python train.py --num_key_value_heads=2 --head_dim=64 --vocab_size=8192 --norm_eps=1e-05 --rope_theta=10000.0 --qk_norm=false --attn_scale=0.125 --tie_word_embeddings=false --parallel_block=false --init_std_down=0.0586 --optimizer="adam_hyperball" --lr_mult_qkv=0.7
Each number is 128 + 24 x the weight over its row's rms, rounded and kept within 0 to 255. Layers, rows and columns count from 0. Numbers have three digits each. The size before them is the row's rms in percent of the matrix's.

# layer 6 attention query, 256x256, rms 0.041, rows 255, columns 0-127
096:134124127106118133195116110093151157149129156130173103122112109112176169109142130085177146103133112125141117178049131127165110125129154150136129130151105101124088125106161100198116108091101129138151120129102140131123124137124144128089095083172097091144124128119103118196160135123136088119123093136131100086148115086132132111148156142142152107104151182101106094087144119145162136158102
# layer 6 attention key, 128x256, rms 0.0411, rows 127, columns 0-127
104:149132129144147141133098153116108111088172122132126135119153119114120105145156116132100090160164151182119145064150142141069132133125121112143109160138164124152185122168095157088126168156155148089115144133070149117156136129117126124128124141106154134143132139128165130135136150134101161117152163113150148152123099118169094137129130148143139125172104125142112160115107139115163124138087
# layer 6 attention value, 128x256, rms 0.041, rows 64-99, columns 0-127
117:156112133156104117133119118107101100122056098071149134107166105083109137153123134145161124137110144131099101102121103102146133159137122137133175150109126092173133102123128156130117101128119137125091133111087137102113128128137094114091184098101093122160125156135120124138123144130133119117163157150138137125125064118174146171161137152139163141123181107109133137166124165118121114121111
119:126115116114110173135177111138164099095140149139151151151106089134137148121117097140144117136118123118115129115162093111114125121130061096173104119145117125086108140147159122089153112096143125111116165130128115161130129080133131175160115128147125151124135109146172129134158142110130157174129128051119114132149130132129114126089111124154134096130175106171130132118141151112164132114128
105:150113200122148087114158133146124134136151132116100055127148156120120102107111120089105080145121122123115122107116110128153141179185162141137118167108142135081133098110128139154111156088134130142105087119115163160136117131110119095148100128076102141132129111103111128148152115092165109147106133087135122157081099163163153098116142125125117148125160136113139102104156091113132105132159
104:123092091128151139165122129122075127144123110121072093111068111183130102108105117090121097116089134119127115140126105069117127135128126105142123158108105165081126149123158127122162119100172094156125134127142181129138094155148114173146160129107131144130149126092110094161146136107158112103150134111112141143134167137127174118093131153112127130144095157138151130080170149122153120131124
113:165124115158130098068105115115156140144135114122125109125124121103105094152113064115078068136102114159097122123146120105141122121170141085140145099163162171079127123072144086102117129118147144121081088172138153108114124110130119136144132112118151125129141127114090173160109144111112142107129151144063140162095166116146104110112112136097108133080108152119107119137132125130093081163103
120:155119139144129145085138146113078127152166096146135116138121124136133129113116124136108133156111112131135145114102119146142112115134150106161112127109146096125109123115125122132169097078155155135104084099145133099169077124151180137099162145126123128120161125156122116167100124115156164156122115108141136126098120126097135129097127114158101159112175146081109107118115144135132138134113
116:153149102111101086149083129114133146128158132129138118168132097118118136123156178170119131106122108174127111156134086129090140135095154152122121122136126115161112115093123089108133148107092104151136124115116140106124130112124142094082108164157128106147138128168121119119156159146108123081147118180133155130093172128132084146125125116112105124118116182119062172149127168167120155120097
110:152131137137145068099120148087116140115117148098120125157170134093081147131135116124128111125121139130134139155116149148134126128101100115139120088141124162083165098117158080113102096114175132078108124137143140184153108122117112116164154120147108129130146131208131156129137158102131133139131106147119145120081133135126129125146128158132120129142136082164144102104124107099140077112154
107:120106127148139129101148122112109111129176119171108151127116114146155148152095116126174119183146138104159135172132115120139126140095139155148102099117130106119113133140131108116116138134166145088093156127111129166170129137115157161118135127151113053137109114131177135093087103139140153132146109133085141089085119136133126116108151080168124105107136128157147110136116157101076175122117
108:151116121153150084117155157104161110137148167163117167136137142165132123123138125133101099135167109110138131164127147089099146109148096168120124084119101080141118156133140140141107125175126131114149130129173084131133072111119124130174114147174112119157139111172152127120126130150162152142126127180136111147117117129098119144109119186182134130105115090178155097135113134103156155131098
113:181130069160122121158116147132081115137135125137083128092157175081130147170143154158060130104122109135109112095143127095093131146141181144122141128139134156132125165136185124114134155110134085139147141090141132122151105141139143105159118155125152100158147147151111163170167120101117122093156095152131102121134165125127115053140139135120092118139118149125147148114139110131149125142127
114:139087126179165117113134142103131091109124130139116112106185131111117119162105111112077089161102104138096137133115117121126158113164117077193112125144112109086115129101127104128146141119168102125107123167118145146138112132142137157145144093137145149116149115134105106141142107127138134159117172109149138161089111139122136105112139135146113181086113102123090152117154077126085121113139
107:096113129154109121095094155118168063114154158153125128118165142116137161174079127102096086161132135101146142154155153114111122093102092133115117131104172076132137134154134123118113169092130130130117105153150099121169089059127126162103140105160144125138169109117115120137078137127076180106151110142143133128097131136114098134182106162183104137131124170108116129116097136131127142111118
104:132093111136183118093120145110149096157102131093119138116153132138120137144145164103120119127126142125130107101118072088165112143143150118172134169113072090087129104098110164139104138133142150153115125162086144145101102171162143151131117156155076178126116102128116121123124128118188125115131130134147119124095111153151097152104153117130150136100115130149154129127188132095100117102122
112:141110097109141171156125148116103080103149130155125121139163133091148099112125133135109145135070128073156125098161148157103152117107139127115063130116141136144130134115102137148146179100137097128147099107122096159184116146109178158125105144145131119139126127128114106101130091129091124112098144153147143139156166116120089138113150121141125114118107120120115163172075116135149132125129
104:162123115145129116095151155145127114152157112090151164146144079138166116171132144129130120150149132154126136100125108155148106150168116168126150088078088094099134101173122130156086194170123096092112096107092155167143120148161147149085129139165104117100125120118122089131109136175149152125111142126113127122124101126137123129137116157168142122109124111146144160100123154127119171158126
115:157112136127162131130158115172088126101103171131118166104071140083104137139103175134137136123097148129174096077147093128126127115072075132140100141133158180113074092111096101137130146158120167123118144122135110125119113151159100137151180122120128138141137124109148130122132131136136093141176123170144130110122143136119079129136143084127141103160120130198149123119083141106117090137134
117:137155128163143145104158142159099107141100148148120157124110119160133107084099124146126127135170110118096120148116111148134097133120118087101132119059094127123140117112108134097127146147101114122133140154178134125143073163148138156165116121128091131132131105104192126142109120151124149174121100122174104173117125131131176143102115132127136150138170100164139142150136113171165142149106
121:177121170153119089144144151140133129082154145092144121096121134161083090065115149090158144146158193150169131157094148147177115117088060121088112130122151107178135160125120141114120140088141140134136109145081138133098153157114143096193115100133157127120135113139150102106118145128139107143121071105166151138097132125113133169132128125122131117138140132117114134166142122107155131122132
108:137145128175142150105132103145140114104161167144117122089141152129151111136161132145102137101131159162086103133118098119123132122139119104127157152166115138139088114132089204143145115134148132093157123126141104164139152080155155087165100125151111124135142157166120133071169126116164113143081126138136139178117130130122147116117118106122115131139197128122149166156109085126119100081137
120:137153143122115102147091148079155105119135151137124127182152097128120132150122128132094121104130138115104133131126130150095083146130144065157182133077124113121119102111103114102162200149135094107137155139119166160136112134110130173109126103169133133102113135123155121134156165177087125129112157173134130165115102126141124131081114113154130181117104111109088141130161122159145134107104
119:129121106155116103135146100102119117096177141130138137120138087133122098134101128156146167192110146120155110111151136098110131121153139111117111124169115137151083137112111099089116115149105159153157171112139130138123147152073137122161126147130176090138138123176091133074172146133155115138150125160134146142171112118138136131168150100163104145089138165105092136171133131134135141110110
107:123159154134119142092109102120198150119162101118147160113112134135118130157097091115146132135152159158121116141124165139131112101099127126132106100140109145160148179142148136157098111102078091118138103146151151102104151103150103131126082091119157146098127157114142161131130181118118143130142158109155164117094136108136126154184111140153115112121131140105096171145158117117134142108139
106:136166141109127177148121126127137093094091140157114169117165174105119107175106143121133132066104158120129108106151143162173088086104102109117152137123129138128115126098126122142150115119155120104157081140130118121116121177114113134175171093136122162136129138154130144184126157136081144110155138145132144105095142117153120109149089133151106132100112115104126177183122104140098051104169
119:114132109162137088141129166099166120120120087070117125122163146107119125144138109131132112107117193134132151092133075090139111134086120150146160131090125121122125116141135116134115128069160100079102108080081152168126122137141127142135108109152130122150141145137109147140162177123127151106134090140134164140130111128177132142137120139070110094120123150103138149146189132123170126116152
108:092158100161139135161099145119143101143050138124112138141121102108118112127099161121119151111107093137105122110128186134141118065120161122154136108112173132157128116092108117142164093154104096140117135179062137145109151126070149121116125159142101103092119136155157108092128142136108111144075197124105119145152129126119114114136100111167146142131104109124119138157120105131119139133128
118:136111110178156111113125133129094140139121125127106135146051149137108087120149149160098139130124100142125109129141096059106155097128088104145170117133147143145110145135149128148156086150119131145128152111137137085128112109148089121084141145141111126092134171162169126144145110102139161144141128118116105119136134111110098159082126132131099166165128143115155082117138149118138110127124
111:171143166104158098061112136181085130133172097075133116149118182125139130112114156157116109161153132175111131131113087122108129132124088161085159118134141138147113110128109124149128153109109117146143149158164127125147150103132095110128130104113117101106108139085140122124179115142074138162127121125150151139159118131117153128153129112124125110123134196132159107108147129161111120105143
116:171126148104146107091134128134172120138143097124158101108173120149144129095143105114131110108164124119133105159141150155136156129182090132120105108156078091115155142103123105093123176154147135123116121180104128180119166107113139113143113130107116161098128104124152101154116110105150106097117188103090147124116091140123099116099122121164132165137132072118135139130098162135102124130130
110:114096121130103108097100124135087082144115122116157141140136096135145122132124174094129158133098113101092148157131150114123139157128123134121113133166139148160177135141135078103069124114109129137161121145121102143122173128106143159117145172116170142131119138169115095075105153120085121117070144147146124129116142126101128154109112121154157123106086149121096126130136131162142126143134
116:131120151123156122123137142122141125152093144133121150116111141122108148125104117086109132117125099133150148130163178140134128105159145157103083114160135113134127148117124109195136102166102160156110115154136105085118110155101095155131115177109129156117136127128119153095081098142148096087159131124113128049100128135125114135132124166139143177116072153122137064137149140138074124145095
108:140146158089113188163143119116101154171150114164133143130067111125112150137134105176135139152141152161129158103126104148140127141153148138086115131141104129116090135159156107128097099109127149091105122111143135110152124131152132112113116118099128128118111136143062110100103103145125127126134087110126106045157133091135120089145136129172115112112143137099124123077116132142117141120136
110:149136109110188092087168159198118134155153187098155128121131146133153077106111141128115116147097119122150103142141152113074155124139136116115116125150149103147174145129152111144132119141138160147121076117130062138135114135121171116107141096167128109058126099106081118160118132113129182153116131128137154076124125138133100101143106161153151121139153154123177108124131060184084111132103
105:145143116135123186105151129103072099102116126125158120138188127135161113098107178153115149097109113132078093137129139108146107121117143111103154116114125118089205130155135166115129125122147126094111160161109148145157135129106106096105150137152079103096137133131121114087105126160140119129104142121131143156153131126128149126149126137139154131130141102110135143163094104131105115118118
119:101139173080116119141128127141170141137165090096129097089190126141135184058181082087137120143090106101113113181128123141099092153100163135125091134166140152110133116157131139081149129118095172102108135145142104150125120121138123106125136113106122123138128145125105094160135160093134112096108138145142191095095143132137134147139147121114111113156145127123116119163148126144112098158142
115:102114123134138122098187129133155118162108117188111101107116147121171118118125090135143136136101110130169145121171113137115180134112099126207105094166135100153132157126120141179150139147143152143133101116108099112163154153145141131132119160144121082156120101110178161100129108136166108139140135104106173101120153144148106142108144123131127116106133129118171163161154126127127176169144
# layer 6 attention output (transposed), 256x256, rms 0.0507, rows 128-163,192-226, columns 0-127
129:138128151120152110134117132115136132129142118137150173103141153116164154179112153140127130129144157137144123129125129116127119129162115129129124158105126149123107112112112116149124113100145135126121122109096106099125173114110142114060117120059112137192128148126171117156151141124143115137140147166126130154130116099109080137134135138166162090106085101125112082151141135113147143158140
129:122117074144125142091154104159143171091137109110125140110152122121103148115111127121121148118123083123142099133117134104122103155099085128103145126140167157104140121124173158090121112102153146115130084098161115120114103105137110116215143106161161172148163114122117149107091152096094151161120145089127116109105093122135145127119164136168117144150089170118114066112107141121117118125146
116:118129181136144164124147156135154139130161083125141092175129110121127117077148076110150139126100117135131132127142116168141136133131149118116120122134152108162132143126136173141103132126168123153104145127113118160142171166132132110112150110136117155176089121128139146129158143138146142128094105097152058135106114212152126122129134104133159144140142142136125117125094164069173193127117
118:133128194123146137144156072107112107149185112134097112077144129165122171144170141114126144123150098162147096115128128161138122125129101175134127098145140107161147167140155149125103123125148117113145141130135154123145078148122099136153156141097156135170109121104160160113157147127116149130134119103144146125140165169149143084105088110130161140123140109111162114088114175115145160073132
111:163127177104160094152118165144170144173132122148147117114097085117124100099094104138112129139133121112154139147113090119110122111149119123162145116137121181131158113140144140096173130054153152135101107159125154128104120094145157126098126140128101115186091145114143178151159147116127172123142106133104143090107193156184099109152108141112129152112115132127113115115168140094135110172145
127:096139141121144144107139144101136125183124119078137116154132125105141118135120083126139130179139124106093130133157120150150100113161119120131096129122163079140091139135133126136143159142162128141116117153136133162183103145129089124099106155095114131129133103128160136160142129112141135177142129131153104105125151103109175115117112083147139122106131158121169110132099156134164148146134
127:111151141110132080116107180121165104135128135141096116118137120118108094126085129155134120111141161122132124122144107123105166082148134092102104141114088149114150100142132074161165137100136101119127141117112153133143144103162151116091096181132102139076151139150142106123140118131170114147121133140160200111126150092111088085164090132084146092122125166142105177121124141150137082153118
125:159128144109164093139110136091093149149132139171189113116172104132117137111114102121131179139072127119155089125134134112158112137124130103110137090169154147104152075127177103135104129148145131112127149159112146122177089171113113110134135129101071119161099168133095141188125159125141146125154109137088125124118113149143136122131147182175125131163121136157137127099128117157103109133129
109:101127077142171129128139097113092144137127132096116148124157140146109165120124094153121138148146182089139144101127122132104122138121123179134113150099163122119111093158110116128122143134141092133138142137096145177112103134127117154181109133095076150146085163148124098127122110142132148179116135092094136131135122153122171114104102127156135176122117148112144087192118134137117185124117
122:172084085163148122100155122134089142149125143171115117163173148157130161133158154086123152119140112127146119163130143111105141138132099146095104140186164100130103103138135118102127121177124143094144120115128144143082065167100097155147137100117072147119160133162151104134121126074127100115187133134109135134116113126146154138132084135128072165116136134159103156113095110175116136094090
121:126140180151123121162126129100103117115155151124100112063151104121104094135128119108121141124112101101133109122129151142126185112165139159140117106102153144156138095106146116123156115145134081148133164133163134118134117116162100103131169135130107128141126163105116150131153131096152118101109124136143147102121148126169110118139111109099123137142113103168105166146117168147115144117067
130:149070119142188181155169129098145132138140073136154100141127098108115112141147116121144136129115090123150157154142114141158113136130122096146110093161144117160158158121149130136127134146138138132129114130107125123122140106123119116131181132132120163178119155155152114086108132158129170166104107084154128110114176152155126138113120130140122141095118138146138161125145129123107155098146
103:137124132138131125115137076117151069159140144179125105155163172134158118105101125087114103138128109121145166161160148124125102129123091136132109154132126067161120127159128114115133157148127163139124133178154115160091100116089150153125122088127117124136145176147162076136142109113122135180161081107119128104148154136150156130114118124126103144132122141121106180155118114145138113081121
110:138080095175150158143146142119135148146148116131114119141115118124145162103113122122149133123129148103172118107131111146119102118123109154127137165166117109119104153113149156142094142135151142148124115107079119142129109110094114134116125135162135160167098094151152128109142131168150141139115100088153100149137099150095118136127135117102110147106111148179144152187110122085188170127143
125:122139112088120154120147120119121097075108105093129117143144101158140123164098141099119089090101101078125174113172166090164148124106134081133096105110108132150113122119098120096154151147116114141154144098128137143129119147126139129123147137141090135115149156160146064138095115141129113149155125133156139115097166095116128099129107090150136124158149147090146166145081144159108117109115
118:114110099116165128070143135135116110132165117096149119159143147126178133096126150113137112114150130130169140085166118128136124112117136136077101144103091141148137097128075141147152143150120138114129095073095162148123134143126138170119131118105078159151112121139103130138122120157167110141154134137129094127154117120138192085157065130173116115141117194160121127151117132166131145126117
131:155105102114168152132156125135114125129135164093115118079153121119112137116184140138095125159114120120176100125148139146134103136125109152151089132117119126105084124147115127117125145136109154112123143147141175133136108136125122120223109129119107123147112144158133107195106100138122123062120136118150122164095118167092096124105181097168132186127108083130118095118115147133103101124149
125:135142099115140137110134093140083134151118126112109142189155128121090143090132130131123139137163103145099116123110129096112152142111082134134129175110159076111113134137117104101128106141138131086140135187136089081103083154153085152137114129123138158126188054140130158126127142106137120113141171151141102145130152125143149116111103116154139155127138127138131127144088139115133147109154
123:145115074172110127116120124145085144102076118130159137161136158167118150084117116159160082123146170154100144123140128112142114135131112122137103135109142073126120145145138111138122098143117154114139122187059128120148125194092138144132155139140124141106154097190107085159118122117158119133139120110125181172118140138091156132119125165153121127139146070111133135163111120123139130091107
123:132127108132077188138155157152129114109116101156105085097123088129149142144122121131153123147121142120064150167159132104153122103141109141119100096158171085102100148114148121140099128097126154131135110140100114141160153127104095106143120165149085131155125135119109107105145110132138108102133117135144122171103123122107111137142127139124147109146131114146138139124104129125120098087102
124:119149115111158145122124150140147112130140118187129148172134146086129109160109145137143144137134124126130150101145100084114119115107136077107099149142112131142158091119174087122105162113091112105163123149109126099155158107105153145130152081107097162107113110146099135143149162169126165161121153122151165105147127084141126119126094159121147135098109136126137146110141105123077140120133
123:125106068153117132112109146114163124108126092122102140091150108159125101124145168157160117180144180101161136145148124126107125129165162130164103147113123171140124161141113103111134127133157110120134088152134107127129124116140122110099154128142105155107146132211095127122095119141142129160138135146139185125120147098099159168137119108136144158120166102130077106106167177131101125111098
118:126168088151095152136140129146135129153080101160121133126086194116146101145092139133148146106142158120111156144107117166129123121115112104126139149100116097137145181133130125135152116112106135142154144151163118090141135095114127117135113118128115090105122144093115135141139129111094135188139088141138157126125132091128161114152137166153110121139156102130127134083207090115155100104112
112:141186110105119166152124148093111126119085116134150153134115171129112098142103130144074132084102105115102128122119143087168120131115093123141125093110126105112106107088141076136145101140145123177141161168129097080138112153085141122148139098121140083122129144143104097185138166150126148126179095119127141111131164066145092106130129137169119161126137085106136142156146090115109136147150
132:144173144127138100133124171111115126140144064204141118084135123113156157150087124146131142088144149146135138109126154102166155105108105114138148114100092112145160117128156121143155125120179100116123148125132139122158152158134115152128152146143153124185134138117117134160156114143150153129140120114128152160147113103157170103135112126120166067166104118166155152148164109114133133119116
131:121133096146151149157079173164125144103072128143130140133082138077087090156127188085132098100107135112144119122129170081147127151112111107123114137083122192112133113134129139099121118125096114175153123128107117101128127090118151131136149125120127125117142128147139125070138144143089098139121152115121143102146128105108093120119156146138125102144112153127136134100130119156067098152175
132:165114175136174099124144112134133162153104161111084172128159102099125128152146159104154159159144127138116077158115130116117126139164108131139107142162143133114125134133163115136108123123109176116109119090122158141135109128110093155064113109089135109118153136139142149111122130090110158089112146118138161165112114118142079136123120140128119113115096116132112082054151132140124089127146
117:133147191117151131119148105164144127133117132139116135164135132087132114126144145148096116132153144139097130157104100105104154122160169105106110097146135107151128149130112130161142104088088187131112134129148160179138135145097093190138082119071121111139076095137110135114147128073144141096106148139152149177156118148158079118140135135136130105133111092125097081092146116119097104144163
122:153101078180151157107099106101127142093105097047186131183098119161150114089126089135182111100153115118102148134157107152117098141133157142137130137149120154123154125100160136112117142116105145139131085117097086149109146145102175124104131123139113151121137132132145135097095165108131142155133110076116162107141163177173125132114152162182090141127125095110121146151114146118136162152142
121:099129142112108107138139109171115142122122138113129141136087111120124092076117147100133119106124135108143129146163129094129110134127149072128124095126102174130158109112120120125143143110095162142165108088103150187136173129137155168129143143110142121076113118177117103130125123144123147142133129157157209116127145091070113114105164145128111130122099151133101112125147124191107084126171
129:144079144150147101143083141092127126155100136109129153166104130113117109123129109085118134141103131142174136121124154142091108160151136114147120121141106157118109114128082167119136146186131150126132130112136145137077093099158152148122139130143133094125136138156140117093145126129112128112165131129087134110129123169138128152130137110094087163078149102105131165128152101142148119164155
122:114173131087101094126136108091126122116116168047111124129114144121126099141112122172126151154155149119130114110116108122138125139137167148122130130114153091111132108128102145147126099131141108124103119098145130147134116120156106154111129117137152099113113110110080123119135103107122132138128143146119110120152131096136134117149148075128147133138153160109130093131096135154151120150120
115:151113103121111099127194121156123113159112126178124100121128115127144108145151090089141128144089107158145172166159162130113137141145133128163112116132127094140153084126080116142143135137110129143101104119108123163174117122092115128074133123136119120139135123121167159105140106070116123094134135115090131098111145161172129148116111102122133118131148139132123177116098119141128068097114
118:129158142130139190151115111122111145091103113102132171157138109078127127132121175112114096098115134123109134149121153052122121133118118118146118145095133140124131098115122122118101122129117145142110126117122102134143144087104117124086136145078092132128148114123130102135157140111146115106095135177109148146124137115082108144163140156178124072165150130108122110151083130125093083144142
122:116161149096116082133102095103187139127131071124167120166151090135111185146108050135115187092135102159126148129124146146120093160088143121155144140132141140138146087106124126100116151121140117141141126146124070126098151137147130124104123124151118137129148151104147157100134150096155126156115129117150161094093130154137093129118128140115138102132149092113150140124119115098105111136138
126:133086078149116167084145159128134153129142098119136129122105111148115130162181121147135136103109149137116142125158165148088137130121096142175123138094139121130113153127098151121164144130154083124166126134129111174102129129152136113168107170144130149157150123118174130104132132116118127136136169099096144123126143140148155149132105097091145157106131127111153161144148129147139199158131
118:133154139140153137138112142116131134135148135153174194099120137084135146171107144161116134162147201162148123118161159118120108133148097113105129133092103151161121122116107130148126114109138115126144148119121121122109161128107149111070131116078120140180124122123130128162169151141131093150131137174134134168138129078112095175137143138160133075133108128112116095166122145116152153159136
103:128124095124111177094158094152146169088183136129129144109155109102095122101100138110111126110127098129112114136123133082115095149147093112098141116158165139116155132114191158102126121102137138126152107090166106119137101089110108119192162128172164186126174097140122160119127136081087123150117128124114125164109105133157147160139159106152138134129107137110091084120150152117153123128159
090:160108172142140151105107144130157116136149069126150101163096129114171140094132119133165127121095130158119132105103149146152158150115140126151105130113172149147100138124092156164125144113159146129119122101123150164137164168115135134142138125138138097144077110124119149119146147134125150118104117116089094141113118185163130117157143136140155136175134139135151106115124172094198191120117
098:155149178128135112138126062107152097141165098118110132144117149174156190140152115132128147111125117169160106097094106141126126120116105184135156128144154136134133169167130161153102117134084124119145121145141154110128107154105084153144155126132153119101144143067203160134167127133137160122107121114156152140167143145127114093104089148154122116132143115133153110083153151118143137085161
099:178101164118169117134133149137163146176107095123146096125100098167141121118143115119119147129127091118166152132111115121110104131162127113185119126163142188101130146128140137120136142081130160125102109153129135155124126068128175101130120117154102104155139133110151179138116114107144145126132107111083130114122167109163121095116127125111112156120138151150128091110185158103170121179139
105:084145146145143135089138165109131129152155132094136149168136131119136112133128103100127155176149104122121128128165133134121116099170097087110116133121157111138107155132098148153148134116109142128151097102132110162167072121138102133102107126074126131127146083140168122140112146142095157188125115134164096105110166112118168122123119091154131119101107178118159099109079152160169137117157
092:092123144102157097137102180101171119118126119143082101149150120135101118153123119147142093128127152142122119107136125157133133076140139130105097128143084121127141093140142068141131125098163102127105120103116128119152150125165135119108078150134123136103147142122130072142114111140144147130124113090160191100139134105103123077152098115097156116105129157114127141097106146129109091112111
100:145106146093143110120131150097099143146110151137167104095139131109125139117123103132125163121082144137167101109119113138175155176112152113147131107190173155088143069108147110118113106135161144088133149157110141116155080149127133127153150136107100124158124122138105133168123148101166152108148144161087123120120104141137157112142144142176126150182102154135128096104112107142111126139155
102:107105072156159108125171106137065139148122152101126133096151111151118128135132132142145134125165160117155106098118128142100122160122105206152111132108177131129144089144126141128124145121146117122134126137122121167110115133124115150165111149095055115162103157132159090130157101140128120123112150120100153166128108162114172109109120112169141166140091144117140101190150133121096178127108
099:154087088138140070125160136114096116133115130153132129156198114148113145116162142122121140116127114115142090168131137128117150109126143145124100121188160105125101125136161093091109125153145138108130132118106091148115073153118098138124138132143073171096173137131155079141127145081136119088174144148094147135123125136117135153117073135143110178105124083161118150102103125143116154139097
092:115124160131119167180137164091126107112151142089123131111165110140098119135133127148129163130111104100143148109123149156141176133155155191175110102125152156134117110106150114140118145118157100158166123132147119105138119117176119112145159115147095137138169148090087124138151138111138156113082105131136143152136143080126126095126106114138090131110124088191112155129133139107163149129124
094:172068126122192141135140135122138124147138087121146097145104110082128102153122149146123108149119109131177138119115123142109135147121115125125092107146142157150127135147109123149140137143107158106159125124115138117134117099114123132118182136126126150141114160125125114075140150130148162176109128089142138104126176121136143095087100139168107129100092148127139129110144156118153119094166
104:127102102128104109105166090091136083137160158188107119153155153107103088146093160128119132157125118129165163162153137106103094110137106116123131142120141099135104111140100110135124124120125167132102157144128121146096056117123142141087167104139107131131141141184140113153109095151130128176144097133130110104130153124128152159132167106137106117108124105102120140131110133165108126121110
089:162102135126144112118125134117132127141130101119150121116077144088128160084128138108119083120114141147168161088100137136101092125128113166124150152147091134126117122129139155150107139119109165132116129145067163147096130157134099163101148127137111127122105115133132116149142164146165147102143089116135107108126088188095106077146131161142129115129097104165143156119126127088142154133160
091:139103132111097131153132119141137103052118150084096129132127087145130143193083154132114074111111102056125145141138153107144124132133145082120120106122107152166113121123110122103175154137122106136119094067156129129129112145146137135069144139150134157124148133146127077125079118149130140149133114129152122090088167078111087106111100099122128114133146139069158143164079130124073093148121
091:118119112111149112093147130144122107128163099163144140156122124105170112132139128091126110120136126146138134087166131125120143093098141154090119113109097142154140118155064118135161139137113112107119091093097107153117119133123115172086113130069111158140117104092122091151103103130147094140148141152140093128168114134107156106156075134182164074127127189142125147152111135165125146110143
104:154106133139155138104131100133129122124119158063124095086137138125107140097179143139119133174128120148168126104158106185132079115119122134130102143123139079144115112112106145142135119136127171118122135109097183122099112116161131119193125123118136138148133141175124109167094132126131118059105144098156117138096119169101122129133155127169147146107109095097140103124109144090097139122128
111:133138119119145147127157101136100138147149107126126136176155105101112133064139129103086107141119091168104099133131130106099161135125070135144124142115117076145113128150121128107135123135101133130145122165116086111114099105154106180150119153109143182105170047102135170101144152134141104130125119150174115161147148142147138128117102140163151115108114122185126147134129138113166177136154
101:155136082180127115133117107113116140099059080124165122132124172144116136088116137131171083110110189171128117126140128125142088140130112130151123130107128069145129179129111136138109099154150133102113144201058166152116131177117122146129155142153130108133167105167081105164154152102150127129140101115126188157113137136103149132128106200163139115171136116110164153153151119108157161116096
097:126105123122087178132139137154117112138081092086107094095106104142156148108139083151134135124127095137085122137142139140152141130125095142142143116164162088081109164128105127151126147090161159119108086113098126135143158097116132106157104145123104111130117133095107091107140148148144120094119122128160120153110122120119125138115114140107119124146140125119130130104133109124095090128105
111:115139127092149148144105131148149093142155114135126138191116149113136109149103134144134110153112114123125140082142107123128121098113112106115096156153108076159141089145125091134100179115113098136151109141084125105120159098102140152134127114132110159101109134114088151160136130167134160141096134095157122133195134102148132116123103153109130135093097120125114153072150127119093132079127
091:115095090147111148122124140112138146118125103104111099081139113209109129104161125155146102164142156105186171176130145147134146120171179143168116143120112161147158133139134118121107136155162126142150099119117127129145122102145139069100130140160096140122172142167104140137123150133145132139128121131132174159127152055107156116101120140123127141109188102115112121092152167103098141099081
096:123156093148118127132157139126138125121120143191114166121126174123113115170111155150131148124140147101126137152146149174109138107110124112094126146106114067150161164118173111144151128084106140171153128151160121090150131133118124092111104104149140133096132160121147118140135155106103122179136122156114163136122148116134135147141145156143100126132178102146159150120194116105128101094114
093:150136127138107176139119128125115112115088150135116143110119155126123118164088152158070139126091127099135126112139129078175117125115095118113110105119136092138093131110154121119175076108150117176136128147131114109112121127096084122142146107114167079129136101175122107158109137165091148145124144102141123101108148071136070127114132104145124184112111107088131154163127119105096130152117
108:138148138138127098117119161098121102148117142182139097065156154096141157155086137174134126103126152140117123092139139073189143101133107155140114111120115116130126139126136123148164116116180125130140137133145139128143166154133106113124146124138164122183161147127117128149140108147116179167107121114139131154121122103146151087133101111129155100167083149157147139151133116103123145109099
091:134132092139150142177096146159118166114071137144134143111110110096087069137101151099126086097126151123105100117145159082142124137116097104095100129096136151137103092149173149114139116123103114154127135119108144112118157111104108117132163138092139113127136146123132173088161155171097110157130112097150151090139137135127105127102168116169141126143102122116122162128122116145082096137139
098:130124196173193096119163124130115165141113138104103178156153132091130142151141120130160168158135119148132070167104131122104133124133146096133116143187138123130119143127142119128117142134105168110105111069140119142113119087127097149070109090097127110121140144116138125062117144100078149138083124095131159146125136117139070138107109139144109090112103118129121096087146110139099099147138
098:155129181120158099111144117166141137122110139114138131152136140113136121130141125158109083146136148157117121137097101127096148131138152113119086096135142137140127144151099152164159125100101182095128114118133162173131141115100126184125108125087100083144058096136118119106145159038148123079112134147153147135151132160132111117147122145126136110109126126119137103108157148116089141125119
104:159099087157166140148117098128115143106127102094182135172095119108141130105112124117179105086119129127125163160130120134113134135153164095136181157124119148108176113117156116110126135128107126100123126115120114131132140148091160163118150135127109126139108134105128109114110131076110117120164131116115142106127116165161131122119147179178091123152121094105160138147096136110127137176170
093:108129110133070107147133136154133152128144110131147134132103090114093095120122131099137096128117127111132105150173119057127090135139145094113128074117113163137139124115124107102138170141126125142148121130140176163136159126108140170136141124093118133135132140178127131135133118111133129140145108141140201105118140141084107135111180153125112112129120142120100108126152091168126093158198
104:151079153138136100131115157091115119152091156140123134165120123134112097113109129087116141155124164148154151140108138140112106142157145133174122130132122195125090122118124144120134125172114149124099147152146155152061094083165128137127127142148127084108132138191123122084132111133118125106181156109072144102120134176120130154132142118131082162107146083127144161151136138128127109170143
098:099135114142084111123132158112135102137139172091097103145137117136123112148133133126123154157150156157125125123124129133113119130149137168113125116095171115141139106138080124144173085146146091091107099104149109137160099113126138147117107134107160110120060094124102110123112105130132129144118177142124125104145142102145118145157143088132128132130148147110136080147085116173166085135130
104:129105107122111093119156133140120125164135133157140097136109160116149117156151135079131091132083142167149164154118152128117156172141158118142122132137139121139144070117101145119150158121129118113061144092103135187142118106108114144058151138124115103128131092124128136112121085069101121137143139110080130080124160146145163128138127094125134096110147150133164149129113133115136099125129
104:107124135130127170172129123145091153119082126125131180162115113090111127133107134128118090070123143115116111141118149078114136172121101126136117113110138125143139115145111123091091148097139118120131135143128129167138115083088118137088140170070127097132113124098128112109161138114165109153114146182121148097126143113080075133119130130176131096172143124125121115152113112124091101141148
097:125156139117098094164115125108181137169134110131153133138164099132134185171132070144101167105143141143117146130115161142152102156105136070128133137135137153115148089108126121108109146105157128124150106142140098109096161141131137102112130144157140135137134151104118152095149133091147108168127144160153176096096129144120112142144136127108130104143165131103136137121095119134106121118157